Weights of a small transformer language model.
Training: a variant of SOAP for these matrices, 438M tokens, 6678 steps.
Each number is 50 + 15 x the weight over its row's rms, rounded and kept within 0 to 99. Layers, rows and columns count from 0. The size before them is the row's rms in percent of the matrix's.

# gate: layer 19 MLP gate, 896x448, rms 0.12, rows 24-63, columns 280-335
# up: layer 19 MLP up, 896x448, rms 0.127, rows 24-63, columns 280-335
# down: layer 19 MLP down (transposed), 896x448, rms 0.129, rows 24-63, columns 280-335
gate24 095:49 39 46 55 43 40 58 59 49 63 42 57 46 50 20 66 68 49 33 62 64 46 48 50 37 44 54 39 48 54 36 42 62 37 10 56 54 54 85 61 82 60 46 41 64 73 38 53 77 53 38 50 45 34 61 59
up24 103:35 47 35 55 61 67 49 54 51 46 56 51 48 83 28 34 72 53 43 62 62 41 50 59 68 73 44 60 52 56 32 45 65 46 46 40 36 51 88 52 59 36 60 34 74 61 58 53 69 66 38 60 28 32 55 65
down24 103:27 34 73 34 52 59 38 46 47 02 26 65 68 28 45 40 50 76 69 69 30 47 50 54 54 59 15 72 70 65 63 33 36 52 69 37 53 49 39 36 27 66 57 50 51 33 36 53 52 66 60 52 39 58 68 24
gate25 098:57 57 36 52 43 33 71 66 29 53 26 26 46 53 68 53 64 62 54 52 35 86 29 37 46 42 38 38 51 38 64 41 61 50 34 46 36 17 62 49 56 42 44 26 34 53 71 37 45 40 63 45 17 45 22 53
up25 099:37 58 26 46 58 31 61 35 34 43 22 66 23 54 65 61 61 76 48 31 38 86 57 35 26 55 37 34 59 48 24 53 40 42 51 62 41 41 62 33 52 63 30 47 17 37 59 54 15 62 63 58 61 62 31 27
down25 097:47 67 70 51 63 38 56 40 21 53 52 35 30 33 37 58 77 55 63 63 52 33 35 44 45 36 42 52 46 52 57 67 60 87 44 54 65 47 59 49 30 44 41 41 55 68 66 59 53 61 71 48 68 58 43 38
gate26 096:41 60 36 47 60 53 54 43 37 72 39 55 42 45 65 47 59 76 85 75 28 42 27 57 50 24 39 52 29 69 55 54 51 49 53 63 54 51 57 41 39 40 53 40 53 78 56 52 59 39 69 23 31 38 81 48
up26 101:63 47 37 35 41 43 66 49 57 23 58 58 45 35 74 69 41 52 79 79 54 29 63 79 50 88 51 60 66 85 53 39 46 40 64 70 77 43 83 31 59 55 49 24 70 44 41 48 53 52 54 37 29 43 90 58
down26 099:65 52 25 41 32 47 62 34 53 39 57 58 81 37 31 55 65 27 57 28 61 39 50 61 62 40 37 27 52 65 35 43 56 46 52 34 42 49 40 50 59 23 21 50 49 64 65 33 39 41 58 82 61 40 28 86
gate27 107:37 37 68 47 40 54 61 49 42 67 55 04 84 66 43 72 63 38 49 51 51 44 38 57 55 56 66 20 48 37 26 55 28 46 69 49 59 41 68 42 67 25 59 63 47 47 47 37 71 55 40 44 60 55 73 35
up27 107:77 62 39 39 43 45 60 23 42 14 42 48 52 55 45 73 67 33 40 26 45 32 45 50 66 48 56 49 68 38 54 38 38 41 33 45 50 58 70 50 55 44 63 55 23 20 43 32 45 43 61 56 43 45 29 66
down27 101:25 25 49 50 47 68 40 55 60 28 57 55 74 55 40 81 32 46 60 67 49 45 68 68 33 48 62 50 41 55 23 57 70 54 40 52 42 57 25 62 29 42 32 68 23 47 45 56 50 28 33 40 48 37 33 54
gate28 099:28 18 43 43 23 65 21 39 48 63 42 43 22 81 68 48 59 56 47 31 41 35 31 54 49 64 64 47 41 44 48 28 30 51 55 55 45 47 22 61 49 38 56 38 37 61 42 55 69 25 56 59 22 47 64 87
up28 098:31 42 55 68 54 63 42 81 32 49 36 44 43 75 59 46 40 78 37 76 47 53 47 87 52 59 45 58 52 35 47 49 68 35 54 22 42 62 60 55 35 30 72 49 47 51 64 97 61 33 54 70 50 37 69 66
down28 101:75 74 35 68 57 39 53 37 46 46 43 49 65 38 52 26 33 36 69 27 21 68 47 56 40 59 26 48 34 50 48 49 69 20 33 81 57 24 34 83 52 18 30 66 61 57 61 45 47 50 55 32 61 71 54 29
gate29 099:48 36 52 13 32 19 63 48 60 78 48 72 46 65 57 21 63 78 24 39 40 24 41 46 37 46 52 50 40 46 47 54 45 30 66 50 33 26 35 53 70 30 54 42 61 51 62 25 57 44 52 57 28 44 58 63
up29 101:59 33 60 32 44 56 49 66 51 64 58 32 44 65 59 64 39 23 47 32 38 54 65 73 32 40 69 75 51 57 64 44 59 35 99 42 42 74 53 44 50 48 39 34 77 56 43 47 54 66 84 76 29 89 38 15
down29 097:54 29 46 44 54 48 83 62 58 67 60 49 57 59 65 42 46 55 43 29 69 52 61 70 34 70 60 56 62 39 52 48 47 60 56 62 41 59 52 62 36 69 34 49 80 44 48 60 34 53 68 22 19 74 30 22
gate30 099:48 37 55 11 76 48 59 34 44 54 48 35 44 50 25 41 51 43 68 66 39 54 31 50 32 29 71 40 30 65 37 22 58 43 46 63 60 50 63 37 53 58 44 72 38 34 37 43 42 44 39 68 52 41 65 43
up30 098:48 97 42 16 44 80 45 66 48 33 25 61 55 54 66 36 51 50 69 41 41 35 21 65 50 40 37 50 47 65 44 52 38 43 42 46 26 36 42 26 89 53 39 45 46 49 69 61 46 45 51 32 61 41 76 25
down30 096:17 58 49 43 60 64 72 82 44 69 39 61 45 40 30 45 63 52 43 47 54 31 45 49 58 72 47 51 15 40 42 42 33 40 23 36 72 62 33 46 66 49 62 17 45 44 43 49 49 40 74 73 53 33 46 60
gate31 100:66 49 50 35 41 92 56 32 69 57 58 40 53 41 57 42 41 61 23 42 53 19 46 72 43 44 50 44 36 60 47 26 71 21 50 32 51 69 49 30 31 74 40 53 29 51 60 57 40 62 61 41 20 60 52 46
up31 099:44 55 47 35 58 80 52 44 75 61 53 29 94 42 86 75 50 55 31 26 41 32 54 23 37 47 62 37 80 77 54 46 60 30 46 47 61 46 21 66 38 15 12 55 40 65 77 54 17 54 31 93 12 23 73 39
down31 101:67 38 70 74 51 66 23 57 38 33 51 75 79 58 40 44 60 57 82 53 53 50 42 52 46 64 52 37 59 53 25 36 44 61 46 60 52 57 64 52 32 46 52 58 55 52 57 42 43 48 64 34 38 34 52 51
gate32 100:47 49 47 48 29 44 45 49 47 39 86 20 30 23 52 46 76 56 71 50 30 46 72 42 78 27 46 52 74 80 65 50 73 58 63 55 07 61 50 78 34 42 51 44 52 36 23 48 50 26 39 37 58 43 70 33
up32 101:62 35 42 82 55 59 23 44 47 46 86 33 44 30 71 82 65 44 58 48 28 66 57 64 42 50 55 58 41 51 74 53 67 51 53 57 45 44 48 29 46 51 56 30 27 36 60 82 32 52 67 63 44 40 58 38
down32 103:82 33 56 45 28 40 78 76 50 64 35 64 41 52 34 47 62 55 55 61 38 56 36 55 56 68 44 56 44 81 53 46 58 58 83 40 51 73 38 51 46 65 66 29 51 53 66 57 52 37 49 42 69 36 72 44
gate33 099:52 50 60 42 46 53 79 47 53 47 44 43 51 33 21 42 43 73 64 55 71 00 60 75 53 39 28 57 33 15 65 55 73 59 38 38 32 51 42 28 61 72 30 69 36 61 61 37 29 64 40 50 74 64 45 49
up33 099:54 74 36 36 42 78 26 31 39 67 59 60 61 62 49 40 37 22 42 31 41 68 67 60 82 48 36 60 49 34 47 47 42 31 52 32 61 31 51 53 26 66 35 32 12 43 42 38 44 44 41 35 58 36 65 18
down33 101:51 43 47 42 47 45 48 64 42 47 51 83 50 64 55 48 57 68 26 49 47 61 48 28 53 84 41 08 34 46 30 32 27 37 82 31 34 85 53 81 49 53 56 45 67 62 78 57 33 63 21 56 49 46 43 43
gate34 098:27 64 51 60 43 24 25 64 84 50 61 53 44 44 38 34 53 36 61 62 39 43 40 80 67 77 34 71 36 57 30 58 71 63 33 46 37 63 36 44 46 51 58 58 30 49 46 46 40 31 68 61 79 63 65 93
up34 103:14 59 50 47 45 27 90 46 78 57 33 73 79 57 36 74 43 41 35 66 48 42 57 85 76 45 76 21 59 59 16 52 47 52 53 55 29 34 43 59 33 74 49 59 48 45 59 36 57 24 45 37 40 38 37 46
down34 100:62 58 37 59 19 47 66 07 42 40 43 80 12 48 51 55 35 60 44 56 31 41 46 53 44 79 47 49 58 49 68 85 46 30 40 75 68 40 59 53 53 65 63 62 32 80 51 47 42 26 36 22 69 53 40 37
gate35 095:58 55 50 26 47 37 46 49 54 30 47 49 48 59 48 65 49 38 54 71 47 66 61 24 55 49 58 50 12 23 34 38 60 61 71 25 45 53 59 47 51 66 47 64 52 47 51 66 55 57 65 30 23 39 41 72
up35 097:61 45 54 57 40 38 43 66 60 61 51 29 44 24 74 49 53 43 53 37 71 23 43 85 55 48 56 35 61 54 70 46 69 58 28 41 55 56 52 32 68 54 52 37 48 45 54 26 41 31 61 20 51 74 32 27
down35 099:33 79 80 64 67 34 58 27 41 74 66 36 34 50 52 43 67 74 48 50 56 78 46 61 50 37 42 17 40 68 53 22 26 37 43 45 57 54 85 62 31 49 71 48 50 28 55 61 49 44 44 58 76 31 69 73
gate36 100:46 53 53 67 34 31 29 28 66 51 42 63 48 55 32 60 57 39 42 26 51 62 54 15 62 64 52 35 38 54 51 77 64 28 41 36 52 34 64 59 41 81 41 58 46 80 86 48 58 60 66 57 65 49 66 38
up36 102:51 46 51 48 72 62 59 61 60 40 41 66 50 53 78 59 66 38 68 52 34 56 68 73 51 48 60 72 56 46 70 51 34 77 33 64 44 40 03 22 45 27 60 60 14 73 25 59 47 73 38 28 64 42 68 55
down36 100:70 09 29 48 60 37 31 33 52 27 25 49 42 51 72 42 51 74 32 61 59 60 44 49 27 80 47 40 67 33 46 39 51 73 38 58 33 47 65 45 67 76 80 75 81 65 56 41 34 60 52 46 69 58 60 80
gate37 093:33 64 46 65 47 33 79 49 29 35 43 76 63 78 66 34 43 30 68 67 77 20 69 42 59 30 71 13 60 63 81 41 45 72 46 61 57 28 54 35 49 58 35 62 67 52 76 44 67 57 52 70 43 89 31 45
up37 099:61 68 31 33 22 24 55 61 48 41 45 44 56 56 73 70 62 45 62 41 85 21 66 20 54 56 42 39 42 46 63 48 63 69 51 52 44 53 51 59 53 51 38 46 56 42 50 42 43 40 71 74 22 49 52 53
down37 095:34 34 50 38 48 18 32 89 61 50 31 48 45 39 52 39 61 45 67 75 56 36 71 53 86 54 58 57 44 46 49 32 48 49 42 45 16 38 60 33 37 21 52 49 50 50 38 43 74 45 71 54 38 55 56 43
gate38 100:56 23 23 64 30 54 22 51 32 67 62 61 68 73 74 55 58 29 50 67 41 50 48 51 58 58 75 37 36 34 69 39 55 49 45 51 52 55 57 54 40 36 43 42 78 75 47 62 62 44 32 46 47 22 26 37
up38 096:55 61 70 14 29 60 37 61 37 43 52 50 25 44 72 57 36 55 54 59 68 71 68 49 69 19 42 26 43 76 82 50 62 39 76 34 56 58 37 59 54 62 64 37 39 12 44 33 53 73 62 35 40 62 44 39
down38 100:67 39 52 53 65 72 24 24 35 34 66 44 47 48 52 56 63 41 50 34 55 30 37 59 59 42 45 84 37 34 69 58 48 40 64 52 85 44 32 56 53 38 51 48 70 51 77 58 13 50 55 68 60 45 36 29
gate39 093:28 52 36 43 60 49 72 83 33 57 60 47 51 45 61 60 44 74 39 63 41 87 39 49 21 40 62 89 42 63 44 45 36 41 59 56 52 47 69 39 45 59 61 29 50 55 50 63 55 64 55 40 71 54 53 43
up39 100:31 44 52 27 38 47 34 58 67 43 64 12 71 61 57 75 85 38 58 60 32 42 50 32 32 42 38 56 52 85 33 25 50 64 48 60 56 28 47 52 37 39 49 48 37 44 32 60 26 55 62 55 54 44 60 73
down39 097:40 86 34 37 38 44 51 56 45 56 11 76 55 57 63 48 48 28 56 20 85 53 45 38 67 49 51 48 43 48 43 61 39 58 49 53 35 52 49 60 67 40 53 59 73 72 61 42 46 32 39 54 45 50 48 55
gate40 098:55 48 47 60 56 47 32 63 61 49 50 47 54 17 78 67 48 76 78 16 37 40 33 58 64 38 47 52 44 30 62 51 40 49 12 41 76 62 31 31 77 27 56 37 29 21 26 55 69 49 41 55 50 65 76 43
up40 098:49 34 55 64 30 35 57 50 54 58 74 39 15 52 37 52 28 48 77 56 64 49 27 29 50 54 62 24 31 26 62 57 68 62 63 60 55 62 45 41 14 55 19 33 37 50 64 27 49 66 46 36 42 52 64 62
down40 096:79 34 47 52 74 39 50 77 47 22 70 32 36 38 48 60 61 41 30 44 42 44 31 53 45 46 44 45 31 56 31 50 34 57 53 56 58 43 74 76 67 36 38 37 45 51 55 43 32 67 38 65 52 50 60 56
gate41 101:52 48 53 45 25 25 53 28 66 67 66 66 45 58 47 48 48 45 47 44 48 15 24 41 38 41 47 46 41 47 73 72 81 49 45 59 55 42 40 68 57 57 36 53 56 68 53 17 52 58 35 36 52 38 68 28
up41 101:63 74 62 28 34 49 42 36 64 42 26 67 46 69 39 35 69 64 62 52 38 69 57 15 50 56 55 58 48 54 50 34 63 52 57 71 44 55 63 35 54 77 48 51 47 61 50 44 40 44 64 48 57 44 31 37
down41 102:64 43 35 48 59 44 42 58 30 66 55 40 59 49 83 17 52 43 36 52 41 55 46 65 64 37 63 54 57 53 53 57 35 22 68 23 49 61 68 28 65 46 43 36 76 18 52 38 65 51 46 26 54 32 54 48
gate42 098:57 49 32 53 60 66 55 83 44 30 18 53 45 65 55 46 40 54 22 51 60 57 46 45 47 15 89 62 48 75 59 69 47 48 72 66 44 50 35 62 47 51 58 71 52 37 77 75 51 38 89 33 57 61 44 50
up42 096:63 31 59 35 20 72 64 68 59 28 34 46 69 50 47 37 60 40 48 47 29 53 38 50 42 44 40 73 44 73 44 34 50 62 27 62 50 48 20 41 43 64 59 34 39 30 39 77 59 61 33 61 27 51 33 57
down42 100:57 61 43 55 27 66 53 48 56 33 74 49 47 51 75 45 26 51 51 56 50 23 51 83 16 32 24 16 46 67 29 69 41 69 48 62 27 40 38 47 46 31 55 54 45 33 52 15 22 46 29 43 31 27 55 53
gate43 099:53 46 56 68 72 80 41 47 45 38 29 57 49 75 44 68 47 45 58 33 77 48 50 49 55 67 73 37 34 55 38 66 39 44 46 58 47 40 43 62 38 52 37 36 45 36 73 48 52 58 28 56 52 36 50 52
up43 103:65 55 34 53 66 52 45 55 81 62 79 32 76 57 51 50 43 45 45 65 41 79 46 48 38 60 49 63 89 45 83 46 65 68 51 22 23 55 50 39 70 51 54 56 38 91 71 39 52 40 44 46 52 36 31 62
down43 103:27 83 48 51 27 67 53 39 54 71 55 55 48 49 64 45 58 40 78 40 70 77 48 35 41 37 48 57 38 48 50 53 56 18 08 56 45 68 42 13 47 58 48 60 33 43 50 38 47 37 43 43 29 15 65 36
gate44 104:68 64 55 62 77 43 52 50 20 35 38 61 47 61 46 41 66 55 65 26 74 48 55 47 66 75 35 43 55 34 52 46 63 47 38 66 46 78 86 24 48 58 31 68 35 42 53 54 62 64 59 46 61 11 21 34
up44 092:35 31 42 54 52 57 64 40 61 64 67 41 52 45 44 56 55 48 56 52 46 46 22 73 35 18 64 46 49 55 44 37 51 69 61 42 67 15 23 50 82 55 36 47 66 45 55 57 52 55 66 38 60 88 71 58
down44 099:71 66 33 60 67 57 34 43 35 45 40 81 42 49 66 44 51 60 46 37 60 57 87 60 44 49 39 65 38 38 39 55 28 58 51 67 43 67 38 43 35 46 45 57 27 50 47 48 49 55 60 86 44 39 38 35
gate45 102:53 69 63 35 34 57 08 31 46 59 35 57 58 26 51 35 55 40 48 60 49 56 36 77 72 61 52 43 42 68 29 50 68 39 43 44 50 44 63 36 37 44 43 69 43 80 55 47 55 33 76 45 38 29 59 42
up45 096:19 54 54 24 38 57 46 43 52 62 50 79 77 29 70 37 53 42 37 48 28 38 90 34 54 51 46 54 59 37 42 56 44 47 35 69 49 39 57 65 47 56 45 62 66 57 65 68 48 39 27 39 43 56 63 38
down45 094:57 69 36 59 59 34 38 44 50 62 65 36 32 34 79 52 51 36 60 47 73 37 39 25 74 50 38 62 62 48 52 46 44 58 40 48 38 51 50 55 55 30 52 43 45 34 78 65 42 65 72 75 29 51 71 67
gate46 105:44 58 86 73 48 47 71 47 49 44 26 52 26 54 45 63 56 26 64 35 71 63 56 58 59 67 57 51 45 62 52 63 71 56 46 66 59 52 54 40 81 55 32 43 56 45 45 64 54 51 65 39 19 33 42 53
up46 102:49 37 33 52 76 40 50 66 47 69 53 33 47 55 40 59 55 42 60 66 71 39 44 60 39 64 47 42 67 75 44 45 42 68 49 41 30 55 61 50 23 60 50 37 43 76 62 61 38 11 53 50 73 35 73 41
down46 101:16 17 36 58 55 60 33 42 32 62 44 74 35 51 34 54 46 60 48 32 41 50 69 44 43 39 40 41 49 70 55 50 57 52 22 86 40 69 73 62 82 78 60 49 57 50 62 36 53 15 18 49 61 30 14 39
gate47 100:60 50 52 50 36 70 42 74 58 06 54 44 66 53 59 52 39 73 22 37 68 60 51 71 56 61 56 43 28 58 64 59 96 76 37 49 46 35 50 47 58 65 41 46 25 20 41 59 38 55 46 31 34 36 62 52
up47 097:52 62 53 82 20 58 60 54 33 30 40 52 28 52 57 43 50 70 17 64 32 25 44 72 55 71 53 28 30 86 64 42 53 54 29 45 30 49 52 25 47 44 16 46 50 16 29 64 35 55 27 29 57 64 71 40
down47 096:65 46 62 56 44 41 56 17 61 56 36 61 40 47 60 36 31 74 59 60 55 44 60 16 52 48 78 35 48 60 68 66 31 40 64 61 47 63 67 52 61 51 54 55 50 54 42 58 47 38 53 59 33 16 43 69
gate48 097:69 38 39 64 79 28 60 43 65 62 37 75 48 58 15 31 65 59 62 52 25 51 72 73 34 49 44 52 38 62 48 10 58 59 48 38 46 69 51 41 45 38 56 48 33 53 63 76 59 65 28 48 55 49 40 79
up48 098:44 82 54 58 29 43 30 37 49 35 43 60 64 23 59 58 62 52 39 74 61 24 75 47 27 61 40 47 62 56 55 37 59 47 39 59 28 24 75 30 41 46 50 40 17 59 41 64 34 60 68 31 58 55 41 72
down48 096:32 46 39 67 56 29 61 24 11 10 50 44 65 54 57 61 67 66 57 63 53 63 53 70 50 62 55 37 58 41 56 53 74 65 61 32 59 65 38 60 61 58 43 45 32 57 49 40 55 66 44 49 46 33 44 43
gate49 099:65 15 61 59 39 68 28 68 46 27 52 68 53 43 50 52 32 53 55 47 44 57 63 26 61 74 52 57 83 81 47 80 51 54 67 83 68 42 76 62 39 45 64 56 58 70 70 38 55 83 68 28 40 60 58 65
up49 097:40 74 41 38 64 36 55 15 66 74 37 36 63 57 44 79 42 41 44 49 23 33 55 65 28 37 38 34 42 44 64 36 43 68 32 55 28 55 35 54 54 30 59 57 58 30 37 29 43 36 21 61 42 30 65 27
down49 098:68 67 39 62 35 42 65 66 31 44 57 16 35 29 67 42 42 59 48 46 47 38 21 64 35 22 53 56 30 52 61 39 56 38 41 40 59 62 30 31 57 37 87 69 53 33 55 26 45 50 62 49 48 66 39 37
gate50 101:39 31 63 56 50 68 69 54 80 22 59 51 78 46 57 54 35 57 42 47 49 32 56 36 63 34 32 57 36 45 69 58 44 50 48 64 46 41 70 63 53 52 40 40 67 53 32 47 30 34 54 51 56 56 51 62
up50 100:69 52 52 41 50 38 31 45 53 28 42 33 00 72 39 62 46 58 49 57 53 56 33 60 50 56 71 39 47 47 61 64 46 55 70 26 24 34 51 57 51 63 35 83 67 53 40 58 37 43 44 51 48 69 41 68
down50 099:15 33 26 78 63 52 28 45 39 43 52 59 54 58 38 78 63 43 53 57 56 61 57 46 45 38 50 59 45 82 81 39 48 36 75 57 72 56 69 60 33 25 44 59 52 49 54 39 47 48 96 46 51 37 72 59
gate51 099:25 20 67 05 62 29 44 53 47 54 49 55 48 49 48 61 29 62 50 49 35 44 29 58 26 72 35 57 50 34 80 30 47 66 42 47 71 70 42 81 78 63 50 56 46 53 71 35 43 42 93 61 68 59 42 44
up51 098:64 58 68 48 46 54 52 59 47 31 33 55 56 64 55 42 48 57 28 41 39 40 52 63 54 42 66 75 22 71 73 64 64 49 43 31 63 67 56 59 71 31 71 31 29 59 32 38 52 42 40 28 48 53 60 24
down51 100:52 60 39 62 51 79 76 52 33 41 44 60 58 63 62 52 63 24 23 63 49 64 53 44 46 60 16 33 31 68 33 71 41 11 49 59 43 50 26 39 72 45 33 56 35 51 47 40 47 48 35 50 53 72 34 63
gate52 097:52 57 31 76 47 69 68 46 74 47 70 47 48 69 20 39 27 34 18 51 57 48 31 48 33 28 34 21 52 45 55 34 58 56 42 46 47 37 38 52 52 58 36 47 58 21 33 66 23 39 63 47 37 55 57 62
up52 099:59 91 27 44 48 45 68 83 62 51 28 76 44 47 43 75 73 44 43 54 43 39 50 21 22 53 61 49 61 79 33 83 38 44 49 31 41 54 51 20 45 25 31 47 49 30 57 55 16 52 44 77 39 42 50 50
down52 097:56 54 33 55 26 51 63 40 64 62 40 52 35 50 76 30 40 29 58 51 58 70 44 72 48 75 43 53 28 63 35 35 53 59 40 47 58 30 68 69 43 35 23 62 79 49 52 41 63 20 42 26 56 38 49 71
gate53 100:40 28 57 10 52 51 66 80 55 41 50 49 61 39 38 52 46 67 60 54 38 44 37 63 42 60 44 57 39 55 49 52 73 31 63 43 60 69 51 62 32 11 47 38 63 37 62 35 35 38 82 72 75 47 64 43
up53 103:62 56 43 37 47 45 93 34 51 65 60 54 33 43 86 60 37 31 35 62 50 57 52 31 76 45 64 71 67 64 47 46 43 22 60 54 27 70 49 76 47 83 46 47 63 46 46 45 60 27 51 58 33 49 71 58
down53 103:46 68 36 49 73 67 48 60 52 53 88 62 50 52 55 52 18 44 60 35 10 40 80 42 59 46 61 34 63 50 63 65 60 73 55 50 34 37 41 45 68 42 34 33 56 53 56 45 25 49 53 25 59 50 44 58
gate54 100:51 43 37 62 28 49 62 65 54 73 35 54 65 53 32 54 89 60 81 53 45 43 51 43 34 42 53 39 47 44 50 59 39 58 16 46 77 39 51 30 42 49 61 78 42 62 62 69 38 48 45 77 41 69 50 61
up54 098:48 52 51 56 58 47 65 64 48 78 58 14 57 25 50 56 65 88 51 42 53 47 35 15 68 53 61 41 63 80 41 68 83 51 69 54 40 46 21 60 59 60 44 55 66 66 33 41 78 50 36 44 49 39 72 71
down54 096:28 51 43 60 49 80 59 24 54 58 51 58 19 48 37 47 36 33 40 48 54 87 55 63 59 41 42 44 50 31 69 62 60 55 42 56 52 77 45 61 58 46 71 44 79 63 47 66 46 60 52 43 57 55 41 56
gate55 101:42 20 61 35 49 58 60 52 61 52 60 65 43 33 43 54 36 46 62 41 40 68 62 56 28 23 36 53 16 31 64 35 56 40 45 47 47 47 58 62 36 68 51 50 65 72 68 65 25 32 63 59 78 57 38 48
up55 099:62 35 61 54 49 30 35 52 49 66 30 53 40 67 34 63 28 31 50 51 46 46 50 68 70 41 45 56 58 35 68 51 43 47 71 38 64 47 72 36 52 51 62 50 57 46 38 64 52 47 78 42 62 49 55 43
down55 097:68 42 45 32 67 50 61 78 42 53 53 42 49 42 34 51 60 30 48 60 54 48 37 24 85 44 73 56 52 51 47 68 59 56 76 78 53 33 52 45 48 53 34 44 54 60 36 39 60 64 30 65 62 59 29 25
gate56 093:41 62 30 47 48 59 34 53 56 63 60 64 43 34 25 46 56 38 80 24 50 55 51 60 38 60 50 62 42 68 44 45 34 46 83 19 56 52 35 63 52 33 52 30 16 56 33 47 49 59 37 48 35 58 57 36
up56 097:72 67 55 35 53 63 64 44 49 75 62 57 39 44 34 37 44 69 38 55 36 78 54 68 46 41 24 47 46 36 69 51 66 47 56 52 52 63 69 57 43 58 24 36 59 52 46 37 60 34 75 45 57 64 35 46
down56 092:51 69 60 38 63 52 56 69 62 75 52 53 69 66 52 26 34 46 61 42 62 58 47 66 23 45 56 54 48 62 49 57 39 42 35 59 49 34 56 63 36 42 42 37 55 34 34 51 38 39 52 73 54 23 52 77
gate57 099:48 33 46 61 75 52 41 53 58 40 41 60 42 66 31 54 58 25 51 39 55 34 39 62 54 75 42 74 67 38 40 55 40 36 53 33 56 39 49 80 46 52 44 37 53 70 61 59 39 23 68 60 46 45 27 39
up57 102:58 42 64 31 58 39 51 74 46 43 64 50 70 46 61 64 50 63 53 59 51 58 46 45 53 26 67 24 39 46 37 41 34 56 52 40 55 39 52 44 50 66 77 47 44 25 38 83 24 38 35 44 71 51 34 63
down57 105:33 64 30 52 33 57 50 37 51 68 51 33 22 57 55 54 38 70 21 70 49 82 93 55 76 46 37 65 37 73 48 63 55 58 54 71 63 60 45 47 69 53 74 41 67 39 39 50 70 56 54 48 52 41 75 42
gate58 093:68 48 39 46 55 22 39 62 87 41 58 67 19 52 48 39 60 78 79 47 54 53 59 84 59 48 27 67 45 80 59 29 48 49 56 43 37 50 33 58 34 53 58 48 41 50 62 50 46 45 38 40 43 65 31 58
up58 092:69 64 49 70 62 51 60 73 52 50 58 54 42 42 71 78 49 65 65 54 38 73 54 42 80 81 32 69 36 65 44 62 58 64 28 36 56 87 51 33 44 56 51 50 38 52 20 62 66 52 34 62 39 35 43 41
down58 099:58 51 49 56 35 34 67 34 70 52 63 78 38 73 12 51 48 66 69 49 46 84 37 56 58 54 84 55 67 77 37 68 53 58 32 62 43 28 33 87 59 37 75 71 18 12 31 38 39 59 59 55 47 46 00 74
gate59 098:69 69 41 16 55 39 13 45 20 55 56 38 59 43 70 51 64 84 30 74 45 49 61 64 48 57 52 52 69 58 49 49 68 69 56 28 59 28 65 81 72 43 66 15 61 37 31 41 45 63 35 70 44 58 66 41
up59 101:49 62 42 44 47 62 41 66 56 52 44 55 18 60 41 43 40 55 40 45 52 71 38 46 73 51 43 47 51 42 65 60 55 51 42 39 34 29 46 57 55 46 85 23 41 65 37 28 46 17 35 39 66 63 41 35
down59 098:58 45 38 37 29 71 47 44 59 64 84 37 27 47 63 52 46 55 67 15 41 42 72 39 52 45 70 45 39 50 50 29 85 38 22 31 38 32 39 56 17 63 34 54 63 51 40 45 19 50 57 47 39 26 37 46
gate60 102:39 42 49 45 52 47 44 57 76 52 60 16 31 42 60 47 23 72 45 57 40 38 22 59 50 17 42 22 58 56 43 64 59 50 68 35 67 37 49 39 47 62 46 51 55 75 50 37 44 53 58 68 54 41 37 58
up60 098:31 70 64 39 29 30 86 71 50 53 57 37 34 67 51 71 75 57 44 44 41 62 37 44 67 57 64 57 48 38 52 54 59 44 60 46 74 52 50 60 45 56 58 51 44 55 39 26 39 49 41 72 29 49 40 39
down60 100:36 57 42 54 58 65 47 45 20 68 54 52 60 61 37 66 35 38 48 68 55 40 52 47 60 46 69 55 45 38 47 38 78 38 63 65 73 45 51 57 56 58 52 68 59 51 71 58 71 25 48 54 60 40 12 49
gate61 101:63 58 55 25 37 48 69 48 17 38 74 85 64 55 32 34 55 45 42 38 60 61 55 22 60 86 49 32 50 65 47 50 69 44 44 31 55 42 47 40 67 52 38 48 61 42 68 64 63 63 41 77 22 69 26 47
up61 102:53 29 64 33 19 51 61 41 40 59 60 61 46 42 51 36 73 51 45 38 84 67 62 55 48 85 55 36 70 65 48 59 29 45 68 45 51 55 31 25 62 53 59 26 39 51 33 55 41 47 70 64 50 54 27 43
down61 103:67 64 50 43 48 95 55 59 55 64 75 57 59 79 57 55 31 68 35 50 57 42 86 63 40 82 28 42 49 35 49 32 69 64 68 24 49 57 45 44 41 67 45 25 59 34 53 52 66 48 37 99 45 67 51 13
gate62 105:57 29 15 54 48 48 39 57 52 57 67 64 68 46 42 23 77 51 53 33 64 49 67 47 55 70 48 54 35 41 46 36 55 46 62 30 45 37 32 63 52 75 22 66 47 78 09 48 67 63 67 67 56 39 55 32
up62 105:95 32 34 63 54 52 44 64 35 35 52 42 28 45 37 20 89 62 52 53 54 70 67 47 53 58 53 56 66 40 37 56 20 54 52 46 31 49 27 34 59 73 61 63 43 56 22 61 51 46 53 64 57 29 47 67
down62 100:55 43 71 99 31 46 36 49 42 55 70 74 68 52 54 26 76 53 39 48 82 66 59 42 64 84 43 67 48 47 51 65 56 46 34 49 42 40 34 66 45 54 59 39 48 51 49 40 37 60 70 65 57 23 59 46
gate63 098:53 70 37 53 41 86 61 17 44 55 43 81 53 48 68 40 62 31 44 54 49 60 47 56 17 50 49 37 51 57 37 69 55 61 76 41 45 42 43 49 45 52 41 58 41 55 06 55 71 30 71 47 57 38 46 40
up63 100:57 64 42 43 54 66 29 31 30 56 61 51 44 61 59 77 38 55 53 50 31 47 66 49 45 47 48 36 68 53 62 48 47 50 52 52 49 68 55 50 59 56 82 49 56 35 50 76 68 51 53 62 56 34 38 45
down63 101:49 37 45 85 48 39 43 49 37 50 61 33 20 48 37 40 50 34 22 53 20 52 36 38 60 44 49 77 68 48 53 50 50 61 66 82 65 39 84 58 54 53 33 33 68 51 38 59 42 34 30 68 40 45 53 39